config = dict(
    n_layer=25,
    positions='alibi',
    lr=0.000642,
    lr_head=0.00846,
    grad_clip=0.5,
    decay_fraction=0.827,
    seq_len=1024,
)
Each number is 50 + 12 x the weight over its row's rms, rounded and kept within 0 to 99. Layers, rows and columns count from 0. The size before them is the row's rms in percent of the matrix's.

# layer 22 MLP up, 1792x448, rms 0.0316, rows 195-223, columns 112-167
097:30 41 28 52 65 51 60 42 46 52 52 42 58 51 76 36 60 62 44 39 52 54 55 32 52 48 28 68 51 49 44 70 56 65 86 59 34 32 50 50 64 48 30 59 44 62 49 71 46 37 39 43 69 53 31 60
106:42 44 35 53 62 58 76 48 58 77 46 20 58 75 53 42 44 38 51 50 49 41 58 30 74 29 41 51 51 57 68 27 34 36 64 59 63 44 28 51 75 68 39 52 68 44 66 41 70 45 65 62 55 57 35 59
104:40 61 42 53 33 57 34 46 54 55 38 58 41 57 67 57 58 46 49 42 46 78 62 80 83 79 44 62 38 61 48 64 41 35 62 51 34 64 41 43 41 51 45 24 18 34 50 59 47 39 66 63 47 53 39 53
096:53 31 36 68 36 43 35 45 43 67 57 51 46 53 59 53 69 42 53 34 63 60 48 52 61 64 46 58 52 48 72 34 45 64 39 57 42 37 65 40 34 47 72 61 48 54 46 63 38 67 61 53 50 34 35 40
092:39 62 35 31 45 57 45 47 61 19 50 43 51 70 67 44 50 66 52 64 48 50 65 71 53 46 62 34 73 72 49 55 18 53 48 42 36 74 51 56 79 63 46 53 50 57 52 32 50 52 45 53 41 43 52 42
107:64 58 67 69 52 40 53 33 68 56 37 51 68 63 35 42 67 38 63 26 58 33 64 59 47 31 70 53 61 50 59 43 31 42 64 36 61 56 45 40 50 23 52 58 59 59 58 53 39 60 48 33 64 57 35 54
100:35 78 62 61 56 50 51 60 44 53 57 36 50 41 63 54 19 56 41 59 36 62 32 43 64 62 35 41 56 54 45 53 55 52 74 17 65 50 35 55 62 48 44 41 57 48 47 42 77 67 64 43 45 32 56 44
100:32 52 54 51 53 49 57 67 53 52 40 59 35 45 59 64 25 47 42 53 62 58 41 61 53 52 59 42 53 56 65 48 46 30 74 38 58 33 74 62 45 52 44 58 42 30 72 38 74 58 59 71 69 51 47 51
107:38 26 46 46 26 56 41 45 39 50 41 49 49 58 53 52 43 24 41 39 62 51 53 63 39 35 56 61 28 44 67 62 77 43 50 31 47 47 60 60 65 46 69 45 54 47 50 44 35 50 46 66 60 48 47 47
101:31 45 54 36 40 81 53 62 52 24 37 48 35 61 59 58 50 37 40 49 43 55 52 30 31 50 46 41 64 76 42 56 61 43 49 53 69 61 52 61 46 53 61 58 37 38 63 41 41 56 57 58 38 52 30 34
098:60 51 49 43 54 64 67 53 47 46 54 42 49 61 50 53 63 39 48 45 31 60 49 57 62 42 44 59 42 52 48 53 56 36 63 47 41 60 41 68 68 47 64 58 65 41 41 74 59 26 44 69 54 59 70 59
106:50 68 52 55 43 65 46 50 57 33 44 45 29 60 41 63 26 53 50 59 60 48 56 51 57 50 59 49 54 35 74 42 65 53 70 36 57 55 32 55 48 56 62 42 48 19 46 48 72 73 56 53 59 45 59 43
096:68 49 53 34 52 75 51 57 59 50 46 41 76 44 76 51 81 49 29 44 59 63 59 56 49 50 55 46 43 67 66 43 22 42 52 37 55 51 64 17 50 57 54 48 59 54 53 45 40 55 54 40 35 66 36 45
099:62 48 61 67 39 53 69 31 48 52 47 50 41 67 68 34 72 54 38 62 67 40 44 42 62 38 40 65 44 62 49 24 70 26 50 58 53 51 75 44 66 61 50 74 49 53 57 36 40 41 65 23 42 58 53 67
098:48 37 80 61 44 38 65 57 75 24 32 67 47 78 47 53 68 38 41 54 39 29 68 42 68 47 48 62 66 54 42 53 43 57 45 65 26 81 73 47 60 48 41 54 64 63 54 57 68 45 62 55 49 61 64 57
107:69 49 58 52 35 54 59 26 69 38 52 49 58 51 56 35 48 38 48 29 46 48 45 39 56 54 59 63 50 41 63 30 42 68 55 34 53 47 36 45 53 46 55 46 35 43 45 52 56 68 56 42 42 61 42 58
107:53 51 48 61 40 59 45 28 55 53 33 51 62 52 17 45 41 53 32 50 67 26 60 45 65 49 39 49 55 39 19 73 40 54 39 56 44 62 51 54 29 39 49 41 50 44 52 46 13 55 48 53 55 33 68 55
093:60 64 53 70 54 43 59 36 58 52 51 63 60 50 37 40 57 55 65 50 83 45 34 63 46 57 34 65 47 72 46 50 74 37 45 42 48 40 51 52 32 54 62 48 58 38 69 54 39 50 60 77 54 64 47 46
094:34 58 60 57 61 59 36 73 65 33 58 59 49 52 77 39 40 57 62 47 58 74 55 71 35 48 40 46 73 37 63 25 56 58 48 52 70 33 56 36 22 57 54 44 57 44 71 51 70 53 75 51 45 19 53 46
098:55 43 53 46 36 38 68 89 99 51 44 50 34 66 51 44 45 49 42 55 53 37 46 40 37 59 50 53 42 47 75 41 49 58 49 61 43 60 34 45 60 64 40 58 36 32 62 56 78 74 35 67 52 52 42 57
094:50 71 64 57 43 53 50 65 37 58 55 46 53 53 37 49 62 62 45 55 40 56 41 58 46 50 47 56 56 60 49 39 75 45 45 69 48 13 67 67 40 34 51 38 46 26 37 47 67 43 46 72 39 45 33 30
100:52 42 53 39 46 30 71 53 50 49 56 60 39 13 39 42 65 35 58 47 59 41 38 23 64 34 53 64 61 46 37 38 48 67 42 54 46 50 30 59 55 56 76 55 49 43 86 58 65 46 42 49 66 43 62 54
104:62 68 49 29 43 60 41 70 46 64 56 47 48 48 51 34 36 61 61 54 30 49 55 48 46 61 63 54 51 53 46 45 39 54 55 15 47 40 46 55 61 56 52 60 57 36 55 42 33 51 40 56 53 47 34 47
102:67 38 51 46 58 52 64 41 59 58 50 43 43 40 45 40 54 34 59 45 39 58 46 36 59 35 50 41 85 52 56 56 26 50 45 50 20 50 58 84 44 48 45 57 41 60 73 58 50 44 52 49 53 65 48 56
098:66 61 55 42 41 55 56 55 54 44 58 49 66 74 56 68 61 60 34 49 46 37 44 67 64 38 57 50 71 48 44 48 63 45 46 14 65 48 39 42 55 42 51 62 71 24 47 68 56 49 60 62 27 34 61 45
100:59 56 40 46 55 61 55 43 63 56 56 44 49 37 87 48 62 35 33 44 68 70 62 49 61 38 51 36 63 35 53 49 40 48 43 47 60 53 45 68 41 59 72 35 52 44 52 47 60 49 38 58 56 35 48 41
107:39 36 55 62 46 65 70 45 53 52 15 69 74 54 46 47 47 60 43 44 40 42 55 65 48 47 53 56 56 55 51 59 80 40 35 54 60 51 49 59 44 60 74 55 65 38 50 17 47 43 57 32 59 32 25 53
097:55 48 36 40 57 74 53 49 53 35 43 36 61 37 53 54 61 57 45 51 66 37 28 33 48 45 40 56 25 54 28 75 67 60 84 40 47 22 70 41 67 33 39 38 17 45 44 32 56 50 28 56 37 58 82 42
104:23 45 36 75 46 65 48 73 76 63 60 50 59 67 59 42 34 31 25 43 41 42 43 43 57 55 41 49 52 40 68 56 46 49 49 68 65 44 73 67 40 42 73 40 47 51 49 54 55 28 40 51 56 52 46 65
# layer 22 MLP down (transposed), 1792x448, rms 0.0258, rows 195-223, columns 112-167
105:71 49 66 69 46 66 44 59 61 68 57 66 47 72 36 74 47 32 46 48 47 43 49 53 50 61 74 45 64 48 50 22 46 24 46 39 58 49 37 25 25 45 52 65 54 35 48 39 67 59 63 57 50 50 58 55
109:47 62 35 64 53 53 66 58 45 55 59 57 42 20 55 60 68 52 68 45 40 73 61 53 56 64 48 59 43 40 33 51 49 29 40 29 57 51 58 63 58 52 55 61 19 42 66 49 35 40 38 36 38 50 51 29
104:62 46 36 46 55 49 57 57 37 64 61 42 65 67 30 45 46 46 45 65 37 57 35 69 30 34 62 73 52 64 68 53 49 46 53 34 45 39 49 57 55 54 81 48 59 48 58 49 28 49 53 49 64 53 52 44
105:47 56 88 37 52 48 66 55 29 46 57 48 37 33 50 39 48 53 35 54 49 55 60 55 57 52 51 43 47 29 44 48 46 35 67 37 58 74 60 41 42 42 23 62 55 63 47 48 50 43 63 62 41 51 67 53
088:60 64 54 60 48 69 50 35 52 49 54 49 54 54 46 53 60 56 58 51 46 61 44 41 45 59 72 59 55 63 53 41 70 51 54 22 48 47 53 44 51 54 74 36 60 65 57 48 58 42 46 40 56 69 27 61
105:45 52 53 44 46 53 24 64 43 45 43 70 73 62 37 40 55 50 54 32 57 65 46 71 55 49 45 37 44 38 72 38 34 49 83 40 40 77 47 49 40 47 45 41 44 30 57 63 39 68 42 47 46 54 49 40
110:76 75 54 48 50 76 68 50 68 37 51 54 63 54 55 50 33 36 45 49 58 34 61 50 55 58 44 44 42 64 47 49 55 46 42 65 65 33 60 39 46 43 48 59 41 46 45 59 59 58 34 41 45 44 56 42
106:61 40 37 30 48 39 28 64 52 53 52 51 36 46 44 61 62 46 46 43 51 66 59 40 46 49 30 51 40 52 54 66 56 25 53 57 37 47 47 23 47 49 76 45 60 56 34 55 52 56 54 47 53 46 44 44
102:52 63 38 46 76 41 54 43 60 56 63 51 57 49 62 46 52 55 60 59 39 28 37 61 43 60 31 57 38 61 47 51 54 37 55 67 51 47 55 38 54 54 48 35 72 38 38 34 56 56 42 47 48 66 56 41
103:40 67 41 69 36 32 53 36 43 79 68 49 48 44 67 64 25 49 68 80 55 35 50 48 46 53 53 50 46 57 55 45 67 52 27 49 60 60 59 53 58 59 37 39 47 56 40 54 39 64 54 52 38 49 46 56
097:65 61 49 67 50 49 45 58 46 49 64 47 60 55 60 61 56 66 77 56 39 55 45 71 54 46 40 44 77 41 49 72 45 51 54 52 37 49 43 44 43 49 44 49 50 43 43 50 46 19 62 51 26 46 59 57
101:65 40 38 57 33 30 61 43 82 49 55 52 54 66 61 38 38 34 46 51 67 53 60 50 51 75 47 43 50 60 45 44 47 70 31 49 31 69 72 54 56 41 56 61 37 47 38 44 26 35 52 43 53 47 58 37
091:60 39 67 51 36 29 57 33 40 41 42 52 23 45 46 35 48 39 54 56 45 51 57 60 49 54 55 52 55 32 71 48 69 47 40 53 35 49 52 60 57 48 67 54 33 60 58 61 58 52 33 68 52 46 93 57
104:44 85 42 69 60 44 41 25 53 42 44 51 50 60 51 38 57 66 55 38 48 19 54 41 56 53 32 58 48 49 46 69 72 59 65 49 67 67 75 42 54 52 43 37 58 55 38 34 63 38 61 49 49 61 59 51
094:59 66 10 31 84 46 48 50 41 45 64 22 50 08 66 25 35 60 44 42 62 63 51 57 57 50 47 50 53 56 39 57 43 34 49 61 45 36 55 78 49 35 64 43 58 39 57 60 47 42 55 61 56 51 40 47
109:70 56 53 46 54 42 63 52 52 62 63 46 58 22 48 63 42 71 56 52 87 30 39 38 50 42 59 42 40 47 60 46 44 57 70 36 57 66 59 16 44 52 45 59 62 30 59 26 57 55 45 36 63 42 53 61
112:44 51 52 45 60 54 36 48 57 38 45 45 56 31 69 39 49 42 46 70 53 36 67 44 46 46 41 54 34 59 66 50 60 39 49 60 45 62 55 53 48 70 73 35 41 58 61 53 60 68 60 61 49 59 48 56
095:53 31 42 40 33 47 71 47 36 33 67 54 41 49 37 54 46 47 40 43 57 53 74 41 54 39 44 64 50 37 44 68 39 54 61 58 53 68 60 43 90 64 60 54 49 57 47 60 57 37 43 49 47 54 60 41
085:42 45 46 41 53 39 54 37 50 63 38 76 51 50 60 51 63 48 67 42 61 50 33 35 27 55 55 52 45 75 49 53 48 50 42 61 39 59 39 42 35 31 53 57 60 27 54 44 39 39 34 37 44 50 59 49
102:56 52 43 52 49 37 50 56 30 63 48 40 50 55 49 44 40 44 42 71 55 60 44 76 68 54 49 43 61 42 51 29 39 33 51 55 45 52 46 58 43 51 53 19 27 56 54 52 14 47 65 29 32 45 47 42
089:57 51 52 63 53 52 49 47 37 51 51 38 37 69 50 37 60 61 47 60 31 52 71 68 47 48 37 55 45 49 42 53 51 43 62 36 73 54 45 42 49 57 50 34 55 42 49 40 66 40 57 46 69 44 55 58
095:46 77 37 50 52 58 39 55 54 70 69 57 51 38 77 33 70 57 45 64 46 32 44 71 41 51 62 37 63 49 21 30 46 47 52 52 49 74 44 39 48 39 41 49 36 67 48 36 61 53 50 59 27 28 53 47
083:62 47 41 59 26 34 41 53 69 69 31 58 33 46 57 43 50 56 70 28 63 47 36 59 52 51 36 63 46 45 37 64 45 56 47 45 43 53 58 65 39 45 50 61 52 54 48 66 39 43 74 59 21 40 44 21
096:54 48 57 83 37 44 67 66 45 52 69 29 58 52 55 50 62 48 60 66 71 56 50 73 40 51 47 37 31 54 46 25 64 52 46 38 67 52 57 43 58 42 69 43 39 31 50 47 54 40 59 34 61 21 53 54
096:52 56 52 51 45 22 39 33 50 56 29 33 42 48 55 53 40 47 49 24 56 56 43 44 60 41 44 49 62 36 46 57 44 41 32 34 47 59 46 68 63 68 51 34 63 69 36 58 29 32 31 24 49 64 47 54
101:37 54 37 39 43 55 64 61 31 50 68 45 68 37 49 39 27 52 50 37 36 48 52 60 47 53 62 44 44 47 56 57 32 47 69 46 37 53 54 41 38 72 55 52 49 55 42 47 57 55 54 35 52 54 63 47
108:61 52 54 38 48 41 74 51 65 57 62 45 60 47 63 47 41 54 44 50 51 38 39 30 44 53 44 33 60 62 51 39 42 57 45 36 40 53 48 60 41 52 66 45 43 37 60 47 58 34 37 47 62 46 58 48
097:57 56 53 57 16 49 48 53 54 63 63 42 31 62 40 43 53 45 60 46 48 51 53 42 66 50 35 51 61 27 74 50 36 37 42 47 34 71 44 48 49 64 56 48 61 48 62 49 47 51 44 59 66 49 28 36
108:47 55 36 35 69 42 49 57 41 56 55 45 45 41 47 65 63 43 51 71 55 71 51 62 57 47 79 58 26 37 55 62 31 48 46 44 38 45 39 56 40 35 45 54 51 41 49 60 58 58 65 52 46 63 46 46